Weights of a small GPT-style language model, trained from scratch on English Wikipedia: 129M tokens.
Each number is 128 + 32 x the weight over the matrix's rms, rounded and kept within 0 to 255. Layers, rows and columns count from 0.

# layer 6 attention query, 192x192, rms 0.109, rows 0-16, columns 0-95
[[179 118 163 119  94 174  83 151  94  55 148  64 129  49 149  97 101 112 125 156 134 104 156  97 133 140 136 135 114 136  83 106 123 122 130  96 151 114 112 107 131 122 128 134 147 125 132 143 126 102 132 124 139 143 162  94 199 144 198 142 109 107 169 122  79 139 127 161 159 123 110 109 123 147 201 185 159  76 154 129 128 121  78 143 137 118 165  59  89 197 103 109 147 163 122  96]
 [108 176 206 105 131 142 163 142  55 118 156 106 110  81 127 178  86  72  92 101 135  97 161 166 176 151  58  73 180 118 117 120  46 121 106 108  93 157 164  85 184 118 178  82 172  80 109 165 150 147 129 105 114 175  96 123 124 147 144 105 162 114 151  62  88 129  95  83 181 104 174 119 184 133 103 117 126 120  69 113 170 154 143 157 227 110 136 104 158 177  76 102  56 173  60 136]
 [148 102 100 147 114 169 135 135 133 108 114 107  94  84 135  76 108 145  98 110 128 164 147 103 111 199 103 178  53  64 129 104 133 131 162 130 127 129 147 101 151 123 145 109 100 162 132  75 146  82 167 180 124 135 159 125 124 147 144 185 185 168  86 130  64 166 196 123 118 126  89 125 220 104 133 138 162 142 149 185 141 166 141 154 169 142 106 151 120 140  99 106  38 127 127 141]
 [112 141 153  94 109 116  92 116 131 123  98 134  98  83 141 114 138 151  91 128 164 160 117 106  90 106 175 165 147 107 170  52  40 104 161 107 116 125 142 118  70 107 104 148 126 151 179 127 174  85 177 138 122 179 195 179 112  59 131 187  76 131 140 117 160 151 174 143 137 123 159 136  59 118  92 146 127 138 162 166 156 127  54 138 112 111 145 144 159  98 159 142 131 186  74 106]
 [168 133  92 162 132  96 113 153 173 183 184 173 109 158  94 148 173 154 117  99 104 148 193 145 149 153 103 127 104 112  95  83  81 157 118 108 144  36 164 101 111 126 118 143 149 161  70 162  69 112  90 147 118  83  96 127 165 147 160 143 152 116 137 169 184 120 144 121  42 101 118 162 134  31 151 115  88  97 173 157 118 134 144 194  80 123 116 123 112  13 132 104 124 205 186  63]
 [148 180 145 172 166  82  96 121 173 104  95 144 119  81 103 132  95 152  59 104 108 180 101 165 156 133  92 146 141 178  82 101  95 135 195  90 134 113 154 102 118 154 138 143 181 124 116  93 116 153 102 130  75 152 139 114 103 146 167 146  84  48 183 116 154 123  93  89 212 179 129 109 104 138 130 149 107  74 119  83 166  91 138 123 141 134 137 119 103 153 127  41 138  41 153 112]
 [154 130 131 128 116 120  86 141 128 100 140 215 125 109 104 156 150 126 113 148 153  92 131 174 160 125 147 104 172 116 155 109 157 153 163  92  92  66 128 147 194 122 117 142 141  59 162 152 105  84  93  77 111 188 156  96 145  97 100 107 112 118  99 153 130 106 149 145 158 115  99 171  89 147 146 192 143 154 147 118  98 112 114 139  67 143 168 186 114 101  58 105 117 135 122 160]
 [132 149  84 106 125 116 195 150 153 139  70 118 112 194 163 185  99 129 104 126  98 174  93 140 155  88 129 130 107 136 117 138 135 139  54 113 110 124 143 119 144 128  71 147 123 161 147 142 112 147  78  75  97 117 138 157  98 179 157 129  91 149  90 164 113  71 114 146 171 164 106 119 161 117 150 141  65 148 117  91 112  89 172 148 167 136 196 107 112 171 142 131 159 144  93 113]
 [ 74 129 180 107  59 162 143 124 127 173  92  92 135 132 143 120 155 100  89 155 124 141 157  75  59 166 122 130 179 124 141 107 125  60 114 120 152 124 119 122 158 120 143  86 141 130 118 116 137  94 115 142 126 122 173 142  60 106 151 185  98 152 140 155 161 156 160 143 109 155  88 161 170 152 128 160  89 142 122  61 130  67  92 143 100 186 193 126 156 109 162 100 103 110 132 163]
 [119 118 170 155 158 130 108 130 116 143 177 140 122 125 164 124  97 168  84 151 129 107  96 128 124 171  97 140 119 150 187  80 129 155 184 136 124 125 180  69 131 150 104 145 134 151 124 161 143 120  99 118 109 148 166  87 184 171 107 140 115 109 125 157 124 103  96 141  82 174 180 130 145 141 149 106  66 153  74 147 164  69 151 171 143 121 147 110 116 132 137 139  93  80 137 153]
 [137  58 142  67 164 134 140 143 159 130 101 186  95 105  88  46 147 112 110 166  93 137 137 122  98 161 103 103  98 158 116 129 145 144 166 112 150 151  98 146 127 151 153 179 118 148 148 158 166 141 150 152 110 161 157 108 166 134 104 123 128 113  93 147 173 155 151  68 146 130 116 169  95 119  81 175 150 163  75 177 155 114  60 144 154 159 113 149 125 106 103 131 179 123 165 172]
 [183 173 123 135 157 153 145 142 199 151 121  58 116 135 153 132 167 153 184  97 160 132 114 126 153 187 129 165 134 155 136  92 129  67 137  74 133 120  90 139 154 136 131 142 142 116 129 186 160  98 154  81 103 176 118 158 194 150 112 227 122 154 126  18 139 163 117  84 106  98 105  87 103  75 175 120  97 157 130 155 130 112 128  49 142 160  75 185 147 119 105 119  99 141 201 163]
 [133 112  77 107 134 155  59 189 122 167 105  72 120  91  53 117  86 178 107 104 185 107  61 105  66 144 123 119 159 123 161 129 110 130 125 120 147 147 113 106 113 232 116  91 125 196 119 122 125 139 187 162 153  82 156 120 117  92 151 130  66 178 202  90  90 168 137  87 132 163 152 135 133 178 170 178 133 115 143 129 141  93 108 100 154 106 120 160 158 156  16 161 130 171 154  79]
 [136  64  90 128 137  80 141 162 162 105 161 130 161  73 121 115 178 110  73 176  91 148  98  85 145 103  92 167 115 131  99  79 143  96 110 182 105 154 126  84 115 121  90 126 158 109  86 179 113 149 146 101 152 155 152 241 156 155  80 142 112 184 165 129  82 142 111 115 134 139 123 124 131  87 149 165 121  93 189 166 124  95  89 126 151 113 162  72  75 130 108 113 119 120  93 122]
 [161 125 104 131 154 153 119 168 131 144  98 122 128  76 151 195 103 135 108  98 112  72 156  69 141  84  87 155 134 140 125 109 138 181 149 156 111  86 104 131 204  93 194  99 139 167 129 129 120 112 116 112 143  67 150 141 131 181 171 137  84 118 117 180  94 106 125  78  52 164 117  99  94 167 129 100 136 127 131 131 104 174 140  67 137 126 122  74 150 127 129 117 154 184 145 111]
 [128  80  84 159  85 126 151 159 134  82  95 148 132 140  93 190 133  58  98 148 132  92 167 124 156 192 113 124 121  93 149 103  93  70  95 135 130 194  51 128 143 130 169 133 111 198  68  69 128 136 143 126 108  71 120  80  92  90 181 136 145 146 160 130 108 102 135  85  83 105 141 143 140 117  91 138  89 127 152 133 195 144 134 155 115 234 101 138 155 171 117 200 135 133 128 148]
 [ 51 144 103  57 157  95 174  93 107  93 141 100 120 153 157 127  50 152 122 141 156 127 172 200 110 157 168 138 105 131  93 123 158 156 101 164 126 157 181 123 159  48 133 140 105 153  98 111 197 137  71 192 163 136 144 178 141 171 109 132 162  63  95  92 153 106  62 135 153 149 155 117  68 137  96 155 111 139 107 106 115 131 156 172  88 189 127 117 110 179  99  93  96 108 143  86]]
# layer 6 attention key, 192x192, rms 0.104, rows 0-15, columns 0-95
[[106 148 118 140 137 170  81  91 148 150 103  62 125 153 107 154 115  83  85 143 137 157 138  99 180 175 115 147  86 123 104 120 130 129  67 122 160 132 198  65  63 100 162 104 135 114  72 103 145 135 151 175 157 134 139 151 153 148  98 141 166 174 122 137 128 121 117 182 214 152 106  81 152 131 147 129 110 110 109  90 116 125 152 171  96  73 160 149 124 105 151 131  85 125  94  79]
 [168 171 134 157 152 178 135  72 147 134 130 142 126 174 144 143 137 106  95 164 123 128 123 190 136 141  81 144  92  88 133 140 101 146 113 153 138  83 171  90 145 131 151 191 121 107  92 129  90 159 185 160  88 117 103 135 146 166 102  98 161 131 179 114 138 105  55 175 159 127 117  99 157 120  84 102 136 110 156  84 140  92 122 146 152 105 121 104 124 205 141  59 136 140 123 143]
 [162 130 101 119 158 140 176 138 178 144 156 149 101 102 124 148  99 158  93 118 101 198 136  85 169 122 139 179 138  92  44 105 114 135 125 117  96 131 184 125 167  77 130  86 139  90 153 122  92 147 160  75 154  92 166 115 162 125 181 165 131  92 112 113 114 159  84 166 106 167 117 106 165  83 101 115 146  84 124  76 182 165  91 138 176 104  96 145 167 156 132 118 139 120 136 152]
 [ 96 131 109  70 151 130  91  83  67 138 109 186  76 107  77  94  28 124 142 119 183 175 106 119 127 106 203 160 158 140 138 107  78 147 180 131 101 120 166 102 106 173 116 149  39 116 124 186  99 122 176 105 122 155 131 160 122 104 140 131 135  57 139 178 171 123 149 108 138 109 155 174 119 190 153 137 146 145 100 117 121 133 131 151  55  78 148 121 131  70 199 176 158 151  84 162]
 [165 112 168 106 173  55 101  96 158 181 197 150 118 210 135 136 108 118 119 111  76 110 149 105  70 103 134 147  96 140 100 115 221  80 154 123 107  84 114 195 141 119  69 105 142 197 121 125 118 137 115 105 136 154 107 150 119 162 114 112  69 129 155 123  89 121 122 177  74 186  71 121 153  75 150 185  93 146 133 104  98 105 113 185  99 154 102 135 123 120 166  83 189 100 100 103]
 [152 147 136 169 179 102 178  60 167  93  92  84  94 182 161 103 107 154  83 158 108 165 143 144 173  64 140 155 168 119 131 123  33 144 176 174 123 106 138 145 146 129 143 148 150 118 158 118 153 157 134 152 136 160 190 148 182 152 122 143  96  90 136  73 188  93  72 116  96 167 138  93 151 130 142 150 126 152 101  77 121 108 112 137  94  71 107 138 125 114 183  47 115 106 120  96]
 [ 70 146 138 102 118 161  77 130  98 133 134 227  87 107 152 104 130  67 176 150 129 130 172 177 168  78 137 103 157 103 149  75 142 124 156 126 119 123 126 124  67 116 135 161 140 117 126 105 121 141 137 167 120 133 164 139  96  86 144 138 144 119  65 126 163  86 126 133 132 131 213 155 141 100 122 145 121 146 129 155 148 119 175 121 108 117  95 147 117  84  95 149 132 140 149 153]
 [132 203 149 128 116  90 200 149 147 163  56 132 101 163 168 109 130 151 157 142 101 166 152 114 178  95 142 118  63 131 136 165 172 132 154 164 165 159 154 172 145  82  95 200 187 112 167 107 121 143 111 124 167 119 142 163 159 200 127 107 130 112 107 158 134  93 157 142 164 132 156 119 111 144 109  87 105  86 138 124 133 112 171 125 105 124 114  98 135  92 110 132 124  89 145  50]
 [100 158 108  96 113 172  97 141 143 156 167 135  56 125  98 156 116 143 154 145 108 110  64  88 117 161 105 143  90 100 164 123 108 132 184 121 102 143 149 114  89 137 140 121  97  93 123 126  93 136  95 103 178 109 134 182 159  95 190 160 176 185 139 166 137 142 105 128 130 154 128 101 142 109 162 157 120  98 119 134 144 116 159 133 154 103 136 119 172 202 124 201 160 121  97 145]
 [135 139 156 140 111 136 173 106  92 117 167 125 121 134 156 173 109  84 132 135  82 165 128  82 128 129 148 135 125 116 154 196  86 137 188 123  98 185  83  85 125  88 155 171 122 142 115  81 163 144 185  88 162 123 155 155 153 142  97 148 167 125 143 105 112 124 123 199  80 132 104 103 154 159  98 160 164 114 188 169 128  94  78 144 185 112 109 155 154 201 113 116 105  78  48 107]
 [122 135 147  88 140 170 106 161  65  79 126 137 127 136 118 104  76 185 150 173 144 172  41 125 191 100 143 135 133 135  97 101 125 172 186 135 128 155 136 164 118 126 182 138  41 135 162 162 190 172 130 118  92 115 127 111 151  66 122  86 110 121 105 177 147 139 137 104  78  86 108 121  56 169 123 121 180 174 115  85 151 154  91 145 132 111 113 150 128 170  99 120 148  34 114 147]
 [113 134  99 114  71  74 185 144  65 160 136 184 105  90 149  96 203 115 164 148 131 167  63 115 188 142 121 152 153 103 120 124 115 158  92 151 119  84 104 105 152 157 118 165 130 141  78 101 149  86 166  77 113 132 130 151  87  71  92 150 165 112  43 141 157  76 111 170 147 116 133 128 137 100 134 132 108 117 124 135  86 145  84 121 193 123  62 110 174 178 147 180 146 167 173 109]
 [195 143 130 141 106 101 125 138 131 163  98 150 121 152  65 106 100 107 129 122  92 155  98 139 101 116 150 131 149  73 148 162 108 193 159 156 126 115 121 133 156 144 108 118 110 128  89 101 157 123  81 128  64 179 115 106  70 104 200 167 104  97 143 192 144 129 118 141 137 147 122 165  69  89 133  91 168  47 135 126 157 103 102 132  71 117 113 203 197 109  89 120 139 133 132 146]
 [110 135 153 155 124 117 123 122 136 146 151  80  90 164 198 151 115 145 147 151  95 150  81  97  97 145 138 162 145 130  24 125  90  83 145 118 107  83 176  46 126  54 119 161  98 143 157 130 154 124 131  78 156 111 124 161 134  86  89 149 140 165  84 130 106 139 149 169 136 141 147 134 116 181 140  76 196 104 122 172 132 137 117 167  91 127 121 127 126  45 211 163 142 123  78 104]
 [176  88 139  78 112  92 124 210 145 147  95 106 109 125 154  85 142 141 102  86 108 149 125 138  49 102 167  71 112 113  92 157 172 167 118 142 139 187 144 101 118 132  49  88 113 129 124 137 125  93 170 103 149 103 166 137 102 172 151 131 104 169 152 144 144 116 170  97 184 137 134 115  82 181 152 123 133 147 128 147 106 122 137 144 197 159  79 134  96 107 135 110 166 120 177 102]
 [132 106  55 101 105 166 120 123 125 143 141 111 236 127 110 136 127 153  75 145 112 143  77 118 117 116 185 168  90  64 170 156 142 122 189 143 115 111  88  62 137  56 141 107 119 103  84 117  90 160 142 154 122 130 146  81 126 168 115 133 125 177  89 102 153 162 124  83 141 146  90 119 159 133 142 111 193 154 187  61 145 119 149 125  72 173  93  88 115 197  97  99 110 101 119 124]]